Part of a small language model's weights: MLP 320 squared ReLU, an embedding shortcut.
Each number is 50 + 15 x the weight over its row's rms, rounded and kept within 0 to 99. Layers, rows and columns count from 0. The size before them is the row's rms in percent of the matrix's.

# layer 18 MLP up, 320x64, rms 0.297, rows 14-39, columns 0-63
094:15 48 46 50 53 73 39 30 58 53 51 22 25 48 16 56 74 44 65 29 47 48 46 57 19 50 49 59 11 40 62 54 41 58 47 42 29 33 65 34 54 47 62 73 58 45 39 66 65 63 62 55 59 61 80 67 40 55 65 45 63 47 50 41
114:35 57 61 40 33 50 73 67 62 86 49 48 62 66 32 55 43 53 66 14 40 59 70 42 73 37 48 55 26 39 41 40 64 73 52 29 49 34 56 56 41 59 55 65 47 42 56 45 42 55 36 61 59 61 39 42 32 68 55 22 29 79 74 73
105:48 66 62 39 64 68 42 48 55 49 65 42 43 57 39 69 47 53 45 29 55 70 40 46 51 52 47 47 26 63 45 05 29 51 28 41 61 40 69 52 67 57 78 44 31 23 53 20 43 37 39 46 21 53 38 26 46 78 46 35 41 71 34 60
109:73 61 35 37 66 36 27 26 56 53 38 42 11 58 58 42 41 55 76 31 66 72 48 63 45 39 44 54 54 52 63 73 38 36 45 73 39 47 68 82 39 56 41 43 57 47 33 51 65 33 41 46 29 65 64 34 55 41 58 38 48 45 89 37
115:39 48 55 44 39 23 64 45 78 42 45 35 46 49 25 24 30 13 65 55 63 66 65 34 49 53 43 49 45 54 49 39 38 26 49 74 43 60 43 47 56 36 44 47 73 50 49 39 53 67 47 14 55 46 82 25 19 49 54 26 56 43 60 58
103:24 45 62 23 92 32 41 55 52 48 55 62 49 74 46 47 15 47 47 59 48 32 45 55 37 36 51 52 56 43 51 66 49 61 80 58 31 45 68 70 61 67 40 56 46 73 73 30 23 34 56 60 47 27 25 67 35 68 43 47 50 49 42 45
098:45 42 38 15 38 55 53 54 42 40 60 80 26 39 63 42 63 47 53 72 70 38 56 44 59 56 57 41 51 54 70 75 60 34 61 43 74 48 77 66 37 45 37 32 73 66 38 61 45 51 37 39 65 65 31 40 44 17 79 63 31 46 71 36
097:41 55 69 82 21 52 38 66 49 62 70 54 28 42 61 60 64 30 47 44 60 48 61 65 62 27 41 49 45 27 32 31 20 65 54 41 56 27 35 22 65 57 65 53 54 26 49 41 35 60 41 28 51 85 44 43 34 58 33 41 52 55 35 61
065:23 43 73 35 63 46 48 38 57 58 39 65 39 30 34 53 28 08 25 13 71 48 48 29 65 30 62 33 47 68 41 42 65 54 51 53 56 51 51 34 45 67 51 54 39 34 16 65 29 59 37 42 47 39 65 64 41 42 55 31 47 53 46 42
104:64 74 60 55 34 58 64 61 61 29 33 52 42 75 62 68 34 28 60 35 51 26 72 86 63 67 44 68 50 59 27 60 39 29 53 68 47 29 44 29 42 73 49 52 40 56 52 61 38 34 19 51 47 49 59 38 50 36 38 79 62 54 55 67
101:34 57 63 59 29 12 60 30 42 34 59 48 36 51 43 64 49 49 31 48 61 16 62 58 56 52 31 41 66 50 41 53 36 72 42 27 41 31 38 33 60 37 54 33 56 80 35 33 41 27 76 78 49 56 56 55 53 25 45 40 66 58 30 61
106:38 45 19 61 50 39 40 55 54 66 37 55 29 65 72 59 57 89 39 36 64 56 37 40 39 70 36 55 20 58 26 52 67 61 35 65 48 73 57 52 84 33 54 57 44 59 51 58 45 63 47 28 28 21 54 56 39 50 42 59 47 46 68 26
084:66 59 51 31 53 24 56 50 79 51 47 64 59 28 29 33 44 65 38 82 62 65 57 34 14 40 58 45 44 28 38 51 56 26 52 57 44 85 35 57 59 53 65 48 43 65 53 40 50 68 65 39 34 67 46 56 20 29 52 36 45 48 72 62
114:59 31 46 34 46 30 50 75 42 74 43 47 39 34 41 60 47 79 41 53 18 59 73 68 34 63 65 60 59 53 52 57 43 14 24 58 46 38 46 31 50 68 18 52 63 50 23 29 71 41 49 59 47 51 52 75 34 27 47 55 60 58 49 46
096:57 56 57 63 53 56 23 43 42 73 44 48 54 82 46 67 49 48 46 65 70 54 92 71 57 61 71 53 55 17 69 69 35 51 26 66 42 41 40 46 15 59 55 40 50 81 63 66 64 47 66 44 45 47 52 67 41 25 45 62 55 52 64 49
109:53 54 63 39 74 42 57 60 64 23 51 36 40 66 30 43 78 60 18 40 67 59 33 46 59 37 50 70 48 53 65 16 75 72 70 41 30 44 39 56 45 48 48 30 46 62 50 59 70 62 51 26 39 68 25 63 74 36 49 48 40 37 52 33
114:43 36 49 41 67 28 51 83 45 42 41 36 41 65 05 47 56 39 38 51 55 59 56 38 20 52 49 42 56 54 83 52 54 16 51 60 54 45 56 25 38 55 54 57 46 33 46 59 51 53 65 36 69 39 56 23 13 57 33 53 65 30 63 52
062:17 74 25 51 53 24 15 34 44 43 27 48 38 36 46 49 55 58 54 38 64 28 60 50 57 51 50 48 35 54 64 53 35 41 54 34 60 70 52 86 88 38 43 64 53 69 25 37 45 29 41 48 54 59 46 43 59 20 41 60 52 42 40 42
098:50 26 50 28 42 28 68 43 63 56 52 95 46 72 52 36 27 44 42 14 36 48 79 58 21 59 65 46 42 51 67 59 66 74 43 52 49 44 64 55 52 48 39 28 54 56 52 59 52 34 43 69 57 43 46 36 37 66 54 25 51 68 74 51
016:31 58 54 45 51 60 40 15 27 55 28 48 22 86 18 49 62 76 53 45 50 43 51 56 58 55 44 42 73 49 37 19 25 47 55 55 42 80 52 46 28 55 53 57 39 56 63 54 64 40 78 56 51 32 17 40 52 46 65 43 61 50 49 44
102:48 32 88 30 58 68 41 67 50 50 69 42 63 52 37 67 75 35 80 43 85 31 37 49 88 44 53 48 24 52 60 47 48 44 57 59 59 44 32 28 53 35 46 47 50 54 53 44 45 50 41 44 31 40 48 46 64 83 72 48 29 46 60 60
089:44 54 29 42 72 64 60 58 61 44 57 62 98 65 59 48 43 45 40 49 68 65 41 84 63 79 66 39 33 66 43 38 48 76 96 49 52 44 53 28 42 40 63 53 42 50 58 46 46 65 39 50 30 45 24 50 44 43 31 58 41 42 55 50
078:40 49 69 40 21 42 68 62 48 74 50 74 41 58 36 13 43 62 70 51 47 47 68 57 63 54 26 58 67 56 47 57 32 44 71 51 53 64 56 13 68 47 45 66 49 53 75 57 57 57 54 59 66 40 83 33 59 39 58 56 46 67 73 23
090:74 31 54 31 53 49 37 41 43 94 22 25 47 71 49 74 53 56 40 40 64 49 52 53 51 57 48 48 50 47 42 20 41 46 45 53 61 23 45 62 58 67 64 61 34 57 73 54 80 17 33 43 63 44 37 44 53 33 67 52 81 46 40 50
088:42 16 54 41 70 54 68 83 32 55 37 55 64 79 51 51 48 61 47 61 53 42 47 62 26 47 62 56 18 54 48 26 61 37 47 16 60 56 65 58 29 52 66 66 52 58 49 64 25 50 43 17 53 37 58 67 45 33 48 60 40 53 45 78
093:31 05 43 52 67 33 57 32 55 63 63 60 34 52 68 14 59 36 50 62 76 35 24 65 85 69 56 89 49 47 47 49 44 49 51 75 70 64 45 58 38 58 54 35 54 67 51 66 45 49 45 46 46 49 44 31 38 57 44 45 40 44 54 48
# layer 18 MLP down (transposed), 320x64, rms 0.0575, rows 14-38, columns 0-63
084:55 51 55 48 78 63 35 44 23 42 84 27 53 53 39 38 67 31 42 59 48 43 75 46 37 38 68 42 29 59 48 58 18 45 32 36 54 45 57 62 56 33 98 56 75 44 37 73 45 39 44 52 67 55 60 37 59 52 55 63 44 37 46 29
097:47 31 72 45 31 71 60 39 50 46 56 45 62 20 11 48 29 67 55 21 64 28 71 43 37 47 54 42 38 42 55 46 41 55 52 42 29 58 56 33 48 42 50 34 36 69 36 33 43 53 59 19 13 46 26 36 60 37 50 68 63 61 59 50
107:40 70 65 77 25 44 44 37 46 38 51 52 56 49 46 50 36 52 39 37 60 40 79 39 55 36 53 69 71 73 68 62 68 77 45 29 72 38 57 72 54 49 82 51 51 21 45 55 46 32 47 37 48 73 47 33 48 40 59 39 48 93 43 43
113:41 52 44 11 57 57 20 41 62 66 29 69 28 47 50 45 29 46 55 15 36 60 65 31 43 45 57 49 58 52 42 75 33 33 55 61 51 42 54 77 69 38 63 49 25 32 42 47 64 27 37 53 50 64 53 40 73 44 41 35 39 65 77 40
107:39 47 40 85 27 49 71 48 52 44 53 68 60 82 43 35 46 52 25 58 57 49 90 47 52 48 68 27 22 53 53 47 63 62 55 44 46 60 59 63 76 59 56 69 35 54 48 50 43 45 34 34 40 58 48 40 23 38 76 63 54 87 41 53
098:57 51 49 84 37 36 38 36 50 52 68 67 53 62 36 51 29 64 06 48 70 43 83 32 52 45 71 58 39 62 59 49 64 39 73 32 40 45 60 32 40 49 69 71 69 30 33 34 62 57 62 50 77 42 61 46 42 46 73 50 46 31 43 59
099:90 34 51 33 49 51 50 55 79 25 17 45 52 43 61 57 40 34 31 37 57 36 37 48 50 47 66 24 59 72 64 58 48 40 69 39 37 77 63 44 65 44 50 47 46 50 41 43 67 11 52 62 51 45 41 42 73 47 40 56 75 66 27 56
091:44 58 42 99 52 17 26 49 44 41 37 35 47 89 49 51 46 68 52 74 37 54 38 56 27 58 49 49 47 76 38 45 72 46 63 59 46 42 62 37 58 46 45 43 56 46 76 34 53 44 48 58 34 46 47 51 46 45 30 39 64 26 57 47
065:69 49 52 11 47 30 69 58 48 41 58 47 64 82 66 30 56 33 31 45 42 43 45 84 68 63 29 60 55 67 48 64 58 56 52 41 23 49 39 28 50 63 47 69 52 66 58 70 40 54 57 12 47 73 50 48 49 51 65 67 38 64 49 65
116:57 38 43 99 46 50 67 43 59 45 50 39 68 58 40 61 52 62 45 55 48 40 47 54 52 60 71 45 34 69 32 63 61 43 32 44 51 55 43 78 50 26 44 33 51 38 55 54 59 64 21 28 41 39 37 42 54 62 55 72 62 60 54 70
106:37 31 65 80 46 44 58 57 59 74 46 37 44 39 31 45 61 27 63 61 35 53 52 59 28 45 33 22 30 29 37 27 73 64 46 52 57 35 43 75 70 73 45 68 55 62 46 65 55 40 57 22 50 67 65 46 35 36 60 62 49 80 47 32
102:50 40 65 88 47 37 54 21 64 65 49 35 51 46 51 36 23 71 45 63 55 63 56 37 69 43 35 23 29 38 56 38 63 56 63 72 84 73 33 29 56 42 47 21 33 58 42 70 47 69 32 35 56 45 34 52 59 43 62 42 41 61 45 57
072:83 84 45 28 45 54 64 18 52 54 58 67 41 53 25 11 65 32 84 58 49 57 71 60 70 59 45 48 41 50 20 61 42 45 29 45 61 14 57 55 54 55 52 57 48 52 63 53 37 52 56 57 65 49 43 53 40 41 50 40 31 64 41 46
122:56 39 30 48 31 51 38 69 52 65 48 74 34 35 63 61 46 74 69 57 74 54 54 66 65 59 83 58 71 74 53 55 28 41 47 60 36 49 17 58 50 59 40 63 44 55 39 33 45 65 92 64 51 70 70 49 67 60 31 47 65 47 53 61
120:35 44 44 99 54 59 65 46 50 44 60 46 44 28 57 52 56 65 67 36 46 53 35 38 53 38 53 56 63 65 42 64 58 74 61 42 55 45 59 36 55 35 76 78 47 36 30 51 61 12 43 47 58 42 48 60 66 50 51 30 46 60 48 52
103:53 59 36 23 77 38 35 41 41 49 47 19 54 77 51 49 53 37 37 49 50 31 47 44 44 53 23 38 47 43 51 54 59 77 59 11 49 37 80 54 52 79 76 63 46 28 43 57 47 46 51 37 36 51 57 54 47 26 42 57 70 54 66 82
105:52 72 45 51 49 29 60 54 38 26 70 65 36 41 31 66 18 35 43 90 49 42 57 61 46 63 47 49 41 45 63 33 41 27 56 51 32 61 47 60 60 30 70 62 40 52 40 43 49 65 80 36 33 77 52 23 40 44 20 53 61 67 54 62
060:42 67 64 53 18 59 40 45 66 66 51 48 48 71 50 58 30 46 39 43 41 59 96 57 40 62 45 65 65 52 55 64 59 56 19 56 45 40 55 75 27 50 68 25 51 62 76 56 53 17 44 10 56 53 40 45 56 48 61 48 53 35 39 39
099:35 62 56 52 70 29 67 54 63 32 48 40 44 32 37 66 39 52 38 63 53 42 62 47 85 63 48 50 63 63 66 63 37 58 69 42 63 45 66 48 51 52 55 72 34 34 37 23 48 09 53 39 50 62 57 66 42 81 59 43 32 08 51 65
011:54 32 49 44 31 49 48 34 57 61 52 44 52 37 54 44 83 44 58 68 48 43 52 84 60 33 65 50 55 20 45 44 33 51 41 79 60 22 42 64 52 42 27 48 17 59 66 66 43 13 46 48 52 31 28 23 44 59 67 51 48 52 28 59
090:73 76 49 27 28 63 63 69 52 59 34 50 46 54 48 55 23 43 57 68 32 50 63 93 54 52 47 67 38 50 45 42 64 60 38 62 37 41 56 75 74 47 59 40 44 36 59 68 71 32 52 58 61 53 39 65 74 49 39 50 88 63 41 68
088:43 54 78 42 58 66 38 55 31 50 70 54 43 50 39 56 41 56 42 47 57 17 36 34 56 24 48 49 73 63 49 56 82 44 65 54 60 31 38 37 00 61 60 59 34 50 61 88 59 60 29 56 54 56 69 58 56 60 63 30 42 53 57 57
080:49 50 68 36 72 44 63 47 72 55 29 56 60 41 40 35 42 71 61 28 57 52 79 37 61 44 38 60 49 81 37 63 55 40 59 59 62 29 49 40 55 40 42 74 39 35 34 44 46 66 56 50 58 52 33 47 99 42 50 32 17 27 49 60
097:37 32 63 72 26 55 64 60 69 42 71 51 68 56 46 53 59 48 63 44 48 61 78 51 47 44 63 54 59 39 63 51 40 42 64 57 49 44 67 44 47 45 54 51 65 69 49 33 40 00 65 63 59 39 63 39 58 32 54 48 39 60 62 46
080:55 60 40 71 32 39 69 49 32 50 43 40 57 49 51 69 62 34 56 50 43 39 58 28 48 69 40 70 46 40 49 22 62 07 39 70 26 58 47 30 57 47 20 71 65 75 67 57 34 61 60 66 36 86 58 37 62 52 47 58 35 47 42 43